From a checkpoint of a small transformer trained on Wikipedia: 8 heads of 32 (4 for keys and values), 8M parameters.
Each number is 50 + 10 x the weight over the matrix's rms, rounded and kept within 0 to 99. Layers, rows and columns count from 0.

# layer 4 MLP up, 704x256, rms 0.0874, rows 296-332, columns 192-255
22 55 54 42 49 56 47 39 54 46 38 61 37 59 66 58 43 44 60 66 44 55 58 63 47 66 61 38 53 43 38 35 69 48 53 37 44 60 49 60 55 33 48 51 38 35 53 49 60 72 49 54 36 57 62 56 69 76 41 65 30 28 47 47
55 55 57 47 33 35 48 53 56 42 55 63 37 61 37 54 51 46 39 48 43 49 48 47 44 51 39 58 71 43 51 52 45 48 51 35 47 40 38 56 47 51 53 48 41 49 57 32 52 38 39 40 47 43 62 62 80 35 56 52 46 54 44 48
52 41 38 53 43 45 76 51 53 45 48 39 59 59 54 47 49 71 30 63 43 58 68 49 53 43 45 38 51 43 50 53 57 49 58 46 49 31 44 64 49 58 51 50 31 50 58 46 46 41 44 48 54 44 44 55 50 53 42 48 56 64 43 55
11 60 37 40 71 50 54 46 47 55 51 46 36 29 47 48 51 84 54 59 47 57 47 52 60 54 46 46 41 48 44 62 32 51 48 60 51 56 39 47 66 60 76 44 73 48 56 47 39 50 42 65 49 58 51 60 34 52 29 41 52 72 37 43
42 50 41 48 44 49 50 41 51 37 61 53 47 65 54 34 38 71 52 64 50 65 52 55 42 53 58 47 45 45 41 54 49 49 49 50 48 28 53 46 30 46 55 50 47 59 41 51 66 52 45 27 51 48 50 52 56 39 46 52 48 47 49 46
47 54 47 46 59 58 36 62 47 52 50 56 45 54 60 53 58 56 51 40 58 61 47 56 47 66 56 58 58 40 62 67 52 47 57 52 58 52 59 59 42 68 65 46 62 54 53 56 42 35 60 58 48 61 33 32 51 65 33 37 49 62 50 37
39 65 43 65 55 48 66 24 46 54 60 55 33 57 57 46 48 48 31 62 45 49 40 51 72 39 56 35 44 43 52 57 72 55 40 61 42 48 57 50 63 72 36 43 41 59 52 72 46 43 71 69 44 54 50 44 52 54 46 36 70 62 39 50
26 47 47 59 47 41 44 55 49 55 55 77 48 52 47 44 54 43 64 44 44 31 41 50 53 41 51 48 52 54 62 42 44 43 62 67 52 59 64 57 54 46 45 40 54 52 43 59 43 71 62 61 30 45 49 62 41 48 40 48 29 43 55 45
58 49 41 59 57 47 55 42 62 57 56 49 48 49 36 59 37 65 28 51 76 38 63 65 61 56 26 50 27 60 50 32 38 57 34 52 40 56 48 54 60 64 40 46 67 38 51 48 56 49 37 32 45 44 34 40 32 47 47 31 76 51 67 44
51 54 52 61 60 56 49 61 51 37 53 60 35 53 48 53 40 55 52 52 51 58 50 52 51 49 56 44 48 52 47 58 67 48 50 56 39 51 55 61 52 53 51 46 53 38 64 48 47 52 46 61 50 41 55 56 43 37 50 45 45 52 51 43
49 43 55 37 54 58 33 60 84 50 45 63 68 58 51 42 40 29 55 45 43 46 65 56 48 70 47 52 55 33 41 50 47 51 59 55 49 58 54 62 58 41 49 40 57 69 79 60 45 37 57 51 69 54 50 49 53 49 65 65 45 37 47 39
58 53 63 48 51 56 57 43 44 46 40 45 77 49 48 40 65 45 71 47 21 51 43 57 57 58 43 78 44 49 55 26 36 39 52 45 47 55 69 49 23 56 41 56 55 38 62 69 58 55 60 57 70 41 54 41 67 80 44 52 64 63 52 43
56 37 53 50 62 55 57 43 44 44 60 40 47 40 59 47 43 53 50 42 41 49 72 33 56 45 57 35 57 27 57 62 42 51 39 59 47 44 62 49 55 59 64 55 61 66 38 52 39 45 43 54 49 35 56 56 71 45 50 67 42 39 35 47
56 42 64 54 49 26 33 44 54 51 53 58 56 32 48 52 37 58 60 41 44 66 51 40 58 35 53 50 38 31 36 58 60 54 57 37 55 42 52 27 60 52 57 44 41 46 30 59 43 50 45 45 48 74 48 56 46 47 38 74 63 59 37 55
55 50 63 54 45 61 52 53 55 48 40 52 40 56 72 50 40 47 27 50 46 47 57 45 24 56 55 51 38 45 41 56 63 49 64 57 44 40 36 51 68 35 47 52 53 46 53 48 61 57 37 47 50 68 62 78 46 57 70 56 62 61 53 64
45 56 54 59 50 47 43 45 44 45 51 60 49 60 69 53 38 52 42 47 50 45 60 50 50 43 48 52 49 56 63 57 46 55 57 52 48 51 42 50 42 56 54 49 62 46 54 55 46 57 52 45 50 52 51 59 45 61 58 40 47 56 34 50
51 47 53 40 47 65 54 43 20 66 66 58 44 48 46 66 43 52 35 64 53 52 39 40 37 53 44 56 21 68 71 64 45 35 30 49 59 59 46 43 75 52 55 50 56 49 60 63 61 44 48 53 52 52 36 44 35 62 38 45 44 53 52 47
51 55 57 50 66 51 63 34 54 47 51 64 49 55 45 42 48 48 56 40 55 52 67 59 56 53 46 52 61 65 44 50 44 53 61 38 65 40 37 59 48 50 39 76 46 46 53 48 52 53 58 64 56 34 45 56 58 49 62 40 51 60 50 52
62 49 36 49 47 55 51 41 50 37 63 54 45 38 55 63 31 56 42 60 49 41 85 51 40 44 61 51 60 36 48 47 59 40 62 46 59 47 43 54 67 53 70 70 53 57 43 61 50 47 58 55 44 42 53 54 56 45 48 54 46 47 54 53
30 59 46 42 58 56 49 39 55 56 48 38 40 61 51 45 47 34 61 69 61 61 46 43 46 42 53 63 55 50 63 59 31 31 59 50 48 55 42 57 46 35 54 51 49 53 67 54 45 41 67 56 36 58 56 57 57 44 50 42 41 56 65 35
46 47 66 41 46 46 54 41 58 58 35 65 52 53 43 58 53 42 47 38 53 51 45 29 53 45 63 33 55 67 48 43 41 70 49 49 34 48 50 57 35 41 38 58 65 37 49 47 48 54 58 51 48 43 52 52 54 37 47 46 33 49 68 50
66 40 50 61 61 44 50 66 62 62 47 44 54 27 63 57 27 36 43 51 65 54 64 51 32 42 55 53 56 51 56 44 45 39 28 54 45 57 45 47 54 50 56 62 47 62 32 50 55 56 52 50 48 58 48 49 54 46 35 53 37 61 48 49
52 41 48 61 64 63 50 71 35 49 51 29 54 55 51 56 65 65 36 36 31 38 51 57 32 51 49 57 57 56 63 59 69 50 60 43 72 49 63 66 37 55 38 43 46 69 40 61 59 44 53 44 36 35 43 55 66 55 35 60 39 29 49 41
60 51 52 35 30 48 59 55 62 37 58 45 42 58 48 61 54 47 47 49 65 57 37 64 59 73 37 62 52 42 62 58 45 48 50 47 50 42 50 36 40 48 32 48 39 55 44 47 60 69 56 45 39 51 48 51 68 49 48 56 59 46 66 61
45 65 41 46 63 46 46 48 57 50 58 57 60 61 45 33 47 67 49 41 68 42 46 67 52 35 32 36 38 52 61 47 49 41 40 36 63 29 28 53 53 57 69 32 57 71 52 36 58 60 64 53 39 49 52 73 54 34 55 69 53 49 47 37
39 47 61 60 54 42 52 51 61 63 40 58 56 36 50 50 38 48 67 49 53 45 37 45 56 62 49 57 47 45 44 42 57 42 59 43 56 40 40 55 41 51 54 49 45 58 40 69 28 30 34 42 43 54 56 55 66 35 49 72 52 50 46 46
61 49 54 57 50 43 58 52 47 52 48 42 43 65 50 30 52 43 46 56 55 64 57 45 62 52 57 53 52 50 34 56 63 43 38 63 48 55 49 52 43 58 72 47 65 37 70 67 61 51 54 43 49 43 43 52 52 44 43 46 50 58 48 46
53 55 36 58 42 39 48 45 49 65 44 64 36 50 51 55 61 57 48 61 41 22 29 75 44 75 62 78 59 47 53 47 60 45 57 62 49 41 48 40 51 42 64 45 45 51 46 58 32 35 46 59 54 53 59 28 58 46 58 69 59 41 55 60
47 36 57 60 47 53 45 70 68 47 56 72 53 45 39 52 54 42 37 43 40 52 45 62 43 54 51 51 70 50 61 48 47 48 64 53 73 48 57 48 57 32 42 43 49 56 51 44 60 45 64 41 43 35 48 40 51 54 52 49 61 52 42 52
66 37 38 47 55 63 51 55 65 52 58 79 47 46 43 35 42 66 46 55 43 58 52 41 48 48 48 54 56 60 30 42 48 46 56 60 68 54 53 54 44 48 66 52 35 48 72 55 50 39 48 47 66 35 59 34 40 45 34 44 41 57 59 45
46 47 44 48 62 65 49 53 53 61 39 45 51 30 56 56 39 58 43 55 49 60 52 56 47 46 63 49 67 71 69 39 35 55 51 49 67 55 58 50 65 50 50 45 58 43 52 56 46 65 43 58 42 45 20 33 24 61 46 50 59 56 80 50
60 41 37 54 49 48 58 68 58 45 51 50 56 47 51 62 59 62 40 51 43 53 52 51 53 59 36 47 59 55 45 65 45 64 65 46 48 36 38 70 45 45 52 49 47 51 58 42 60 49 46 63 52 59 49 42 62 39 43 56 54 43 39 55
55 60 54 48 50 40 46 42 56 57 48 60 55 52 38 39 54 63 50 62 55 66 42 51 49 49 30 45 39 80 53 53 65 35 25 55 36 65 63 39 38 53 43 58 54 56 60 47 62 55 59 61 62 45 60 48 71 54 53 60 68 51 48 53
53 56 51 59 61 54 47 57 70 43 66 40 52 42 41 50 58 63 43 38 56 61 52 45 53 55 57 50 62 69 38 50 71 44 72 56 40 58 46 45 44 47 37 52 65 53 44 50 32 45 34 60 57 56 64 59 36 53 66 28 50 54 59 66
44 56 61 56 47 44 38 60 37 41 51 62 33 52 55 46 41 75 45 48 61 52 55 39 52 50 43 69 50 59 50 31 59 61 49 65 42 45 58 51 57 57 39 41 59 59 39 51 70 53 42 43 36 67 54 59 56 45 49 38 61 58 55 27
49 53 57 60 47 48 43 48 29 59 53 53 60 58 59 50 44 56 32 35 49 50 54 62 58 22 39 53 54 56 33 49 52 56 58 52 45 34 46 55 56 54 58 69 45 42 45 37 64 54 24 73 52 41 48 49 40 38 59 40 35 65 47 50
57 60 55 45 46 43 59 39 40 58 67 56 59 61 48 41 48 40 53 67 47 53 53 47 57 58 37 60 51 52 48 58 71 56 41 44 44 56 55 45 58 56 63 67 46 51 34 55 44 46 55 56 54 60 58 42 51 58 44 45 57 53 52 37
# layer 4 MLP down (transposed), 704x256, rms 0.0479, rows 296-331, columns 192-255
64 51 61 57 57 45 58 60 61 67 49 38 50 66 63 66 47 47 52 34 57 39 66 64 33 48 53 51 72 43 56 73 39 49 58 26 43 67 28 46 37 61 34 47 46 39 48 62 44 39 47 34 64 60 58 48 75 53 71 46 55 45 54 40
49 49 51 57 46 56 59 50 50 46 52 48 49 61 50 45 50 46 59 41 42 47 59 51 46 57 58 59 41 48 52 42 44 50 48 40 38 48 54 67 56 67 60 50 69 36 34 63 60 33 62 57 51 56 39 52 74 52 69 49 56 65 56 35
42 44 41 64 57 45 50 41 56 41 25 33 41 48 49 59 49 60 49 63 35 62 56 59 48 51 67 63 51 51 50 33 53 62 62 47 35 50 60 34 31 59 56 45 67 31 56 49 44 60 52 42 60 46 52 63 52 42 56 56 57 47 38 62
41 47 63 60 57 61 51 41 60 53 70 54 51 62 40 33 51 50 55 35 41 52 44 46 61 34 47 57 73 50 41 37 44 59 50 39 49 53 65 41 62 50 45 56 30 33 47 53 58 50 61 53 51 52 60 43 89 47 55 52 56 44 62 66
41 35 52 52 37 39 63 56 48 46 47 61 49 59 56 58 49 37 35 50 54 49 60 38 50 43 53 51 50 46 62 48 50 43 42 53 44 77 70 39 80 48 62 69 56 40 63 53 42 57 75 61 44 46 41 51 48 47 53 52 58 42 36 57
57 63 51 46 42 55 61 39 43 50 34 41 49 65 55 55 36 35 71 61 58 49 62 49 46 26 50 60 54 60 35 60 59 44 54 45 44 45 51 51 61 47 54 58 51 41 41 49 62 50 39 28 59 40 52 57 31 40 57 57 65 42 63 77
56 42 75 45 55 29 52 43 59 59 47 64 62 62 39 52 63 48 41 57 40 62 49 70 32 46 50 52 78 55 47 52 40 34 39 47 40 43 60 73 44 41 53 44 55 52 58 26 53 55 37 39 54 45 58 37 38 64 53 60 58 47 57 56
53 52 51 46 74 52 45 47 30 37 62 50 46 36 54 47 78 46 44 36 45 55 45 72 49 53 52 50 47 67 63 58 56 52 45 30 37 36 48 67 55 55 38 51 39 46 59 59 56 33 53 68 58 44 55 54 65 52 67 50 56 57 56 44
38 57 56 45 39 71 43 62 48 54 39 57 39 49 65 55 65 43 72 56 22 59 41 53 47 52 69 44 81 32 51 72 43 50 65 37 65 52 61 37 28 50 58 60 47 35 49 42 56 53 50 61 58 59 54 67 65 60 44 62 35 62 41 61
53 40 44 52 46 56 40 46 46 48 61 46 47 57 42 65 57 62 46 63 48 55 38 56 43 51 39 64 47 56 53 48 49 46 56 50 56 52 45 54 44 55 53 47 46 65 41 45 56 44 45 53 48 56 60 48 46 54 64 58 43 46 47 56
47 53 36 51 35 35 57 47 18 67 51 43 52 41 46 59 29 45 43 52 49 17 47 41 43 38 56 68 66 54 73 48 67 53 50 39 40 50 51 33 41 52 55 40 59 29 48 48 41 56 58 56 48 48 42 27 57 49 47 60 55 57 62 48
58 61 56 39 45 59 56 46 54 38 53 53 30 70 52 55 43 57 34 43 53 52 52 44 61 49 37 47 61 75 22 60 50 42 53 51 44 62 47 48 62 29 59 44 31 53 50 45 53 44 56 44 48 54 55 51 47 52 62 58 70 46 50 60
54 71 52 65 59 49 41 75 59 40 38 70 66 53 49 59 59 38 40 61 60 45 48 60 46 42 67 55 39 59 34 42 45 58 48 64 39 40 54 58 54 55 47 49 44 39 38 42 56 51 57 53 51 39 40 52 30 33 40 46 52 46 59 48
43 49 49 55 52 56 48 80 53 58 62 54 49 67 62 46 58 26 38 50 60 49 45 49 37 72 51 34 57 53 63 36 58 56 49 47 47 59 43 67 56 50 64 64 67 32 67 38 37 54 53 35 42 57 43 55 55 62 53 38 51 45 33 39
64 29 41 65 43 59 43 60 60 51 50 38 48 46 44 69 67 50 54 59 55 70 47 61 44 54 55 58 48 64 46 45 52 45 50 47 40 33 40 57 66 31 44 49 52 46 37 51 57 60 51 47 40 63 48 58 44 36 51 46 42 58 39 61
57 50 45 47 41 60 59 61 45 49 40 45 46 51 47 51 64 51 52 53 50 38 54 45 58 59 38 47 46 54 68 61 39 40 44 45 37 52 46 56 38 39 43 52 44 63 45 60 58 44 57 63 57 54 65 47 53 44 52 60 49 59 32 64
46 53 48 54 42 53 51 40 65 42 40 51 66 45 46 37 44 41 59 37 34 45 47 58 44 29 60 35 12 55 45 39 65 57 76 55 31 43 47 56 53 57 52 44 34 32 45 60 64 43 54 54 49 44 46 54 46 33 50 48 43 41 49 30
29 62 41 57 58 35 34 63 37 39 62 56 48 53 35 51 59 51 24 49 51 39 65 47 47 45 47 53 52 62 50 53 67 52 65 51 53 65 45 44 48 46 47 30 52 51 30 63 44 49 57 31 62 38 60 47 39 64 59 50 42 23 41 41
67 46 59 40 51 40 32 52 58 48 43 47 37 70 61 72 36 50 34 49 37 60 72 47 28 46 43 45 45 66 48 53 51 41 55 40 53 33 45 46 57 51 40 56 54 51 49 34 34 42 59 67 40 56 61 34 67 29 33 75 61 30 46 42
67 48 48 48 36 40 48 72 53 53 41 44 54 38 62 61 55 55 44 41 34 61 46 48 62 69 58 41 26 66 53 55 46 59 48 51 59 51 63 53 40 53 41 53 41 48 44 39 38 59 36 57 52 44 40 47 57 50 43 43 58 50 31 45
66 41 47 39 50 56 50 53 35 34 62 60 61 47 50 51 29 65 61 60 56 31 50 60 66 51 36 65 64 58 57 52 42 36 58 48 55 65 49 44 50 52 60 38 48 57 47 43 54 39 41 44 48 61 69 38 57 49 63 58 54 45 45 71
34 66 53 30 33 38 47 57 60 45 39 62 39 63 28 14 46 40 68 43 41 35 33 47 42 62 49 50 53 38 43 63 35 59 31 34 48 48 52 59 45 60 43 42 53 53 52 48 41 42 57 62 53 53 32 62 48 53 46 42 59 42 66 38
35 42 39 55 65 57 65 51 50 56 60 52 60 47 53 45 46 64 66 70 52 30 56 44 52 35 54 59 24 55 42 39 33 42 26 86 40 45 48 41 46 59 56 55 58 43 62 51 46 69 60 47 69 53 53 39 47 45 57 50 45 41 37 40
50 59 52 57 59 58 48 57 53 78 43 61 49 35 49 58 52 37 54 40 47 47 61 41 50 20 66 43 61 67 43 57 52 54 51 68 52 49 53 67 46 47 68 31 57 47 53 38 50 34 69 58 55 44 49 57 31 54 40 41 51 54 50 48
40 52 72 52 29 48 58 54 47 49 25 40 35 43 63 43 49 42 76 54 38 55 69 36 55 62 60 47 41 63 60 46 75 50 50 46 48 72 67 61 47 35 61 63 53 56 62 68 28 55 48 49 53 62 61 37 52 69 41 51 51 41 55 52
61 58 45 58 40 42 48 48 50 41 51 44 30 74 68 55 46 43 49 46 50 65 50 54 41 42 54 57 46 47 45 36 39 65 48 55 54 38 61 31 49 61 37 45 52 47 46 48 76 71 71 51 50 33 59 49 48 57 58 42 57 59 29 42
50 58 65 54 47 60 60 72 68 38 61 66 49 75 44 35 63 61 53 59 21 42 52 45 55 33 32 57 61 60 53 51 44 59 64 51 48 43 54 64 63 52 58 39 49 58 42 56 37 65 40 53 53 57 45 46 57 63 59 48 71 48 50 76
53 63 45 46 50 46 45 66 58 53 77 28 30 60 49 54 42 37 21 63 62 80 57 34 58 53 34 41 50 69 53 34 76 44 36 57 34 58 34 42 32 56 40 49 50 38 62 36 48 63 64 46 38 51 47 59 47 63 37 45 38 64 60 43
50 61 49 54 55 31 52 23 41 55 44 36 53 63 56 42 61 52 54 23 58 49 65 48 46 42 45 55 54 63 32 46 63 48 42 44 38 41 52 43 42 57 64 57 47 56 43 57 48 52 40 57 45 62 57 47 69 51 55 40 58 65 55 54
50 38 65 42 28 64 53 77 47 40 50 48 46 42 67 49 49 40 42 52 75 39 47 46 45 46 30 35 67 41 71 53 58 59 52 65 62 58 60 52 55 45 26 62 72 52 27 57 52 29 37 55 45 55 50 45 50 54 57 48 44 63 42 19
63 58 55 61 40 33 60 52 57 29 52 58 41 54 49 39 38 26 41 47 58 43 36 41 52 52 50 47 12 49 47 42 49 58 43 49 42 31 40 44 25 48 43 41 53 71 57 43 55 41 51 43 46 52 63 60 73 20 38 41 30 52 27 33
35 30 74 50 72 55 42 56 64 24 34 44 63 49 55 55 33 42 52 50 71 38 53 46 48 32 66 50 51 48 53 42 48 39 76 44 63 38 52 61 48 58 52 40 71 40 42 31 37 43 50 58 62 50 55 52 56 48 61 61 45 50 39 35
46 42 60 68 34 56 72 53 37 51 49 48 42 38 53 53 46 43 56 42 51 54 49 48 46 46 49 59 58 51 54 61 53 58 73 60 61 43 53 49 31 53 57 52 51 46 32 49 42 50 51 69 52 53 40 49 38 48 66 46 65 55 53 51
57 66 43 41 44 55 43 63 45 53 21 40 54 61 44 56 51 45 69 61 38 49 23 41 70 41 52 65 76 27 54 51 35 51 65 39 53 52 58 43 49 50 53 39 61 51 53 40 62 38 37 43 51 64 43 65 57 54 43 50 46 35 65 54
50 52 35 51 43 43 71 56 59 54 36 26 50 42 64 49 58 41 63 62 42 36 55 43 44 54 43 48 45 43 53 35 48 46 29 34 49 50 53 36 63 57 45 51 65 42 59 49 49 36 43 39 48 60 46 62 48 26 34 31 44 32 59 53
49 58 32 63 74 62 49 54 46 58 61 55 43 43 54 52 41 48 38 48 52 62 25 55 54 58 60 42 63 29 53 47 70 47 51 64 48 64 56 61 29 41 55 50 34 70 62 54 48 46 38 43 62 41 54 64 53 57 47 53 64 41 56 44
# layer 4 MLP gate, 704x256, rms 0.0867, rows 297-332, columns 192-255
51 51 49 54 37 52 48 43 65 42 62 71 61 44 50 48 50 46 42 49 48 52 46 54 41 35 47 38 56 45 53 37 42 68 61 48 63 52 48 47 46 54 45 53 42 49 50 40 45 49 58 48 47 58 49 39 56 31 37 46 54 41 52 43
51 51 54 67 43 34 38 52 50 46 63 43 38 56 61 51 45 42 43 61 47 60 34 57 52 53 72 64 51 46 59 46 38 59 58 61 35 50 58 42 53 54 58 53 53 46 53 61 55 58 43 52 58 49 41 65 59 39 63 54 62 41 64 71
37 46 52 34 57 69 50 49 31 63 55 64 57 46 54 53 38 44 51 50 51 38 43 38 53 49 53 45 40 55 52 50 36 47 67 36 39 66 61 44 63 52 64 42 37 48 54 27 47 48 52 62 70 38 54 34 67 45 67 62 60 78 44 51
49 41 45 68 64 54 49 47 48 52 47 50 50 68 43 55 51 58 54 34 62 68 43 37 22 57 59 57 62 59 50 52 48 49 52 48 41 66 54 51 64 52 50 52 53 58 50 56 55 47 49 58 61 49 57 71 56 53 48 42 51 46 71 58
54 37 47 45 44 46 44 59 59 61 57 36 64 53 36 54 52 59 31 49 74 58 53 43 51 57 47 45 56 56 28 50 49 51 41 68 55 44 52 56 26 56 37 52 56 49 50 58 42 46 29 56 61 55 55 69 39 35 61 49 54 53 52 37
52 50 49 50 39 69 47 43 63 62 61 48 58 36 48 72 43 52 42 66 90 55 32 28 61 30 48 58 45 64 61 61 34 49 61 60 64 53 60 43 52 30 43 60 47 44 54 49 65 60 46 77 64 69 47 69 46 13 46 42 55 57 27 48
46 29 43 47 44 35 50 36 38 34 41 13 54 57 53 27 60 41 55 53 48 50 37 63 49 52 62 63 61 57 45 50 47 61 37 52 49 39 62 46 37 61 50 44 35 52 48 43 61 61 54 50 45 46 52 47 55 47 60 56 47 52 62 60
60 39 36 59 47 37 31 48 46 44 51 46 51 49 39 62 29 65 34 38 55 56 62 44 43 49 36 36 34 65 52 41 49 31 41 53 44 55 51 41 47 61 48 40 42 70 49 40 42 54 50 31 55 44 56 54 48 45 66 50 57 45 52 41
62 58 43 49 54 50 48 54 62 54 38 41 57 59 65 49 50 59 55 51 43 31 46 49 59 53 35 57 47 51 50 50 48 41 56 52 48 49 53 45 56 65 52 30 56 43 53 52 41 53 46 61 49 61 41 60 61 40 52 53 62 51 60 50
33 65 42 54 42 39 58 61 49 42 54 34 61 53 37 36 41 32 54 55 40 21 55 43 60 48 56 66 42 63 72 53 58 48 57 49 50 49 51 56 55 39 46 37 57 37 52 46 36 36 45 45 49 52 32 51 39 53 55 62 26 54 46 51
42 51 48 55 46 46 52 62 49 41 52 43 46 52 46 39 35 45 61 64 45 47 53 58 45 43 57 45 61 64 42 73 54 54 66 66 44 59 57 60 53 66 41 52 39 50 55 62 34 57 58 59 61 34 63 47 53 57 55 41 43 70 45 51
30 50 43 42 43 60 40 70 56 59 47 53 49 49 54 46 68 45 59 52 71 35 55 58 46 62 57 56 52 33 47 31 68 47 47 58 48 44 55 43 48 56 60 45 64 34 50 53 51 49 44 56 47 55 61 61 54 60 31 55 54 46 46 57
49 44 57 60 55 43 48 51 57 43 47 33 37 33 71 35 44 50 59 58 62 58 56 66 31 46 59 51 67 48 64 59 29 33 38 57 41 83 47 52 44 62 61 49 65 43 56 52 59 66 48 52 56 42 51 54 54 57 64 54 58 41 62 49
45 58 41 51 63 39 41 54 48 54 51 38 38 66 53 58 38 71 40 46 39 33 60 59 56 54 55 38 48 28 53 60 54 64 56 53 34 57 45 64 51 44 38 36 50 48 56 52 40 48 54 45 34 49 48 47 50 54 56 63 54 68 64 72
55 44 43 48 54 40 56 43 39 47 40 54 52 37 50 39 42 37 50 53 63 46 45 38 51 56 46 54 47 41 43 52 44 59 52 50 47 57 54 52 44 61 57 53 47 48 52 53 42 59 55 52 54 55 45 46 54 47 48 56 62 40 47 50
57 64 38 45 51 45 31 40 48 32 54 54 49 49 31 56 51 50 58 49 44 32 61 56 54 54 51 52 84 31 47 54 47 52 44 58 57 62 35 62 42 50 43 58 45 53 59 39 59 55 43 46 50 65 50 62 49 49 37 55 63 67 43 58
60 45 33 42 34 33 38 62 55 48 52 53 54 44 40 46 50 45 63 47 40 43 53 51 37 46 59 27 35 54 36 46 54 66 47 50 51 49 47 42 40 41 57 42 49 60 46 57 42 39 24 32 58 43 66 58 39 53 41 45 42 55 30 44
46 49 47 23 31 48 51 70 50 51 59 44 47 76 50 56 50 24 46 58 52 70 46 32 46 50 44 55 49 45 60 48 50 63 67 55 58 63 47 37 45 59 50 66 33 62 57 50 71 54 64 60 34 43 64 36 85 43 44 66 59 35 36 33
45 58 63 55 44 66 55 51 45 52 39 53 50 53 54 48 46 40 48 49 37 44 60 56 43 58 39 29 49 45 47 45 47 42 45 37 67 46 43 47 49 46 48 51 58 42 57 58 32 39 51 46 60 50 48 65 44 49 48 48 62 60 41 50
52 51 54 62 53 44 57 61 48 49 53 52 54 44 55 44 35 44 51 53 68 41 42 62 47 37 44 50 45 61 47 44 54 39 32 63 67 50 55 43 39 68 48 46 46 47 34 55 62 49 44 35 57 50 59 52 29 53 60 53 30 61 36 61
55 58 50 53 38 39 39 47 49 41 44 42 62 58 38 57 60 53 51 43 43 44 64 53 49 37 57 44 68 51 56 66 26 46 63 49 31 47 51 61 39 41 59 56 43 76 43 64 62 58 50 70 42 46 50 30 40 30 37 44 57 37 47 47
47 56 39 40 50 33 44 51 55 63 46 62 52 62 48 52 48 59 47 50 49 55 61 48 43 49 37 45 34 63 31 53 49 54 50 35 40 25 41 44 57 49 52 47 63 44 49 58 43 43 41 72 58 52 51 52 43 40 57 52 51 37 56 63
43 73 49 48 63 29 33 48 47 49 49 41 51 60 50 37 43 44 53 39 46 52 58 43 42 40 36 46 65 57 55 33 36 57 49 52 36 48 49 59 52 50 62 65 49 47 56 38 59 63 52 43 41 57 37 56 38 44 57 49 60 63 60 36
59 43 42 72 59 28 54 52 59 55 42 27 44 45 65 42 54 61 54 37 54 59 59 43 55 49 55 68 66 59 63 43 60 40 58 66 36 62 47 46 51 54 59 42 56 57 54 59 46 58 63 44 67 57 40 47 44 55 50 50 64 55 37 48
56 57 46 41 39 60 50 49 44 50 54 58 61 56 30 60 54 49 58 34 53 46 64 48 55 63 51 40 27 45 50 63 41 33 51 44 42 51 20 66 48 59 58 32 42 47 58 42 43 62 46 41 55 52 37 55 35 54 37 53 42 49 46 61
50 50 35 55 43 43 38 46 53 49 55 46 49 44 56 58 55 40 31 36 59 47 40 49 58 56 34 80 43 61 53 40 54 77 54 60 68 66 51 46 50 44 25 61 46 56 53 70 43 54 49 55 50 45 43 55 58 33 53 55 54 56 52 35
38 48 45 47 47 45 57 49 30 39 47 43 56 45 39 60 39 60 44 45 45 49 60 62 45 48 41 43 57 46 41 66 63 35 57 63 55 37 62 50 51 55 51 46 51 56 40 30 50 67 54 51 48 51 47 55 47 45 59 65 44 59 51 44
44 53 48 55 45 42 54 35 58 38 63 64 50 53 47 47 49 48 49 51 57 46 49 50 48 53 62 50 45 36 40 48 48 56 49 38 61 49 35 50 45 42 71 62 50 50 51 43 57 42 70 45 69 35 47 70 54 34 47 63 62 44 35 36
41 40 59 43 69 55 41 54 61 62 48 49 36 58 58 44 37 37 45 64 54 80 32 53 43 46 40 64 57 32 53 61 44 61 52 42 25 61 42 63 58 46 53 63 54 54 52 56 40 42 56 60 56 42 64 41 40 65 50 37 36 40 40 51
58 60 61 62 52 55 39 47 43 34 37 61 41 65 57 53 55 47 46 47 49 45 49 32 48 48 53 48 45 53 34 44 63 54 42 59 48 36 49 53 43 49 43 53 46 64 42 38 53 59 58 49 38 50 53 56 60 39 56 38 41 50 36 25
40 58 65 38 37 59 80 55 49 43 49 53 37 52 49 31 43 58 47 37 46 35 66 72 51 41 45 39 42 61 51 46 47 36 42 60 55 49 48 50 40 60 40 58 48 53 69 72 29 45 38 47 40 63 42 48 53 45 52 59 47 39 44 38
34 52 53 51 51 45 42 51 54 56 52 39 59 67 48 38 34 36 52 46 40 43 58 68 46 44 36 33 41 39 69 56 55 34 42 45 65 46 54 65 52 60 58 54 48 53 53 56 42 52 46 56 44 41 39 51 49 59 46 70 34 43 33 43
45 51 35 22 40 44 50 57 41 38 45 36 46 46 60 48 62 47 57 57 49 52 63 31 57 46 58 54 49 31 61 41 30 45 50 56 52 56 37 59 43 66 50 54 52 53 50 34 53 40 59 57 46 71 64 53 54 34 42 49 48 49 53 44
36 61 29 39 39 51 50 48 46 46 55 64 33 34 59 39 37 51 39 40 62 49 49 32 42 51 45 58 29 45 51 55 64 56 52 82 37 36 38 71 43 53 55 41 57 31 59 54 54 61 50 38 27 55 38 56 50 61 60 64 49 51 44 36
43 25 48 50 38 38 43 61 41 56 56 41 52 65 45 36 43 68 51 55 64 47 50 47 51 40 49 44 45 52 68 34 52 48 50 72 50 54 68 52 63 48 63 54 58 49 50 42 41 43 38 41 53 41 56 39 48 48 31 57 47 84 48 45
46 57 56 62 65 35 42 35 58 42 55 45 70 43 46 44 66 58 47 50 44 48 37 52 46 44 42 58 61 59 54 52 58 50 33 48 54 69 51 35 51 59 61 40 44 50 52 51 41 52 53 36 48 46 53 36 39 58 60 47 50 25 48 47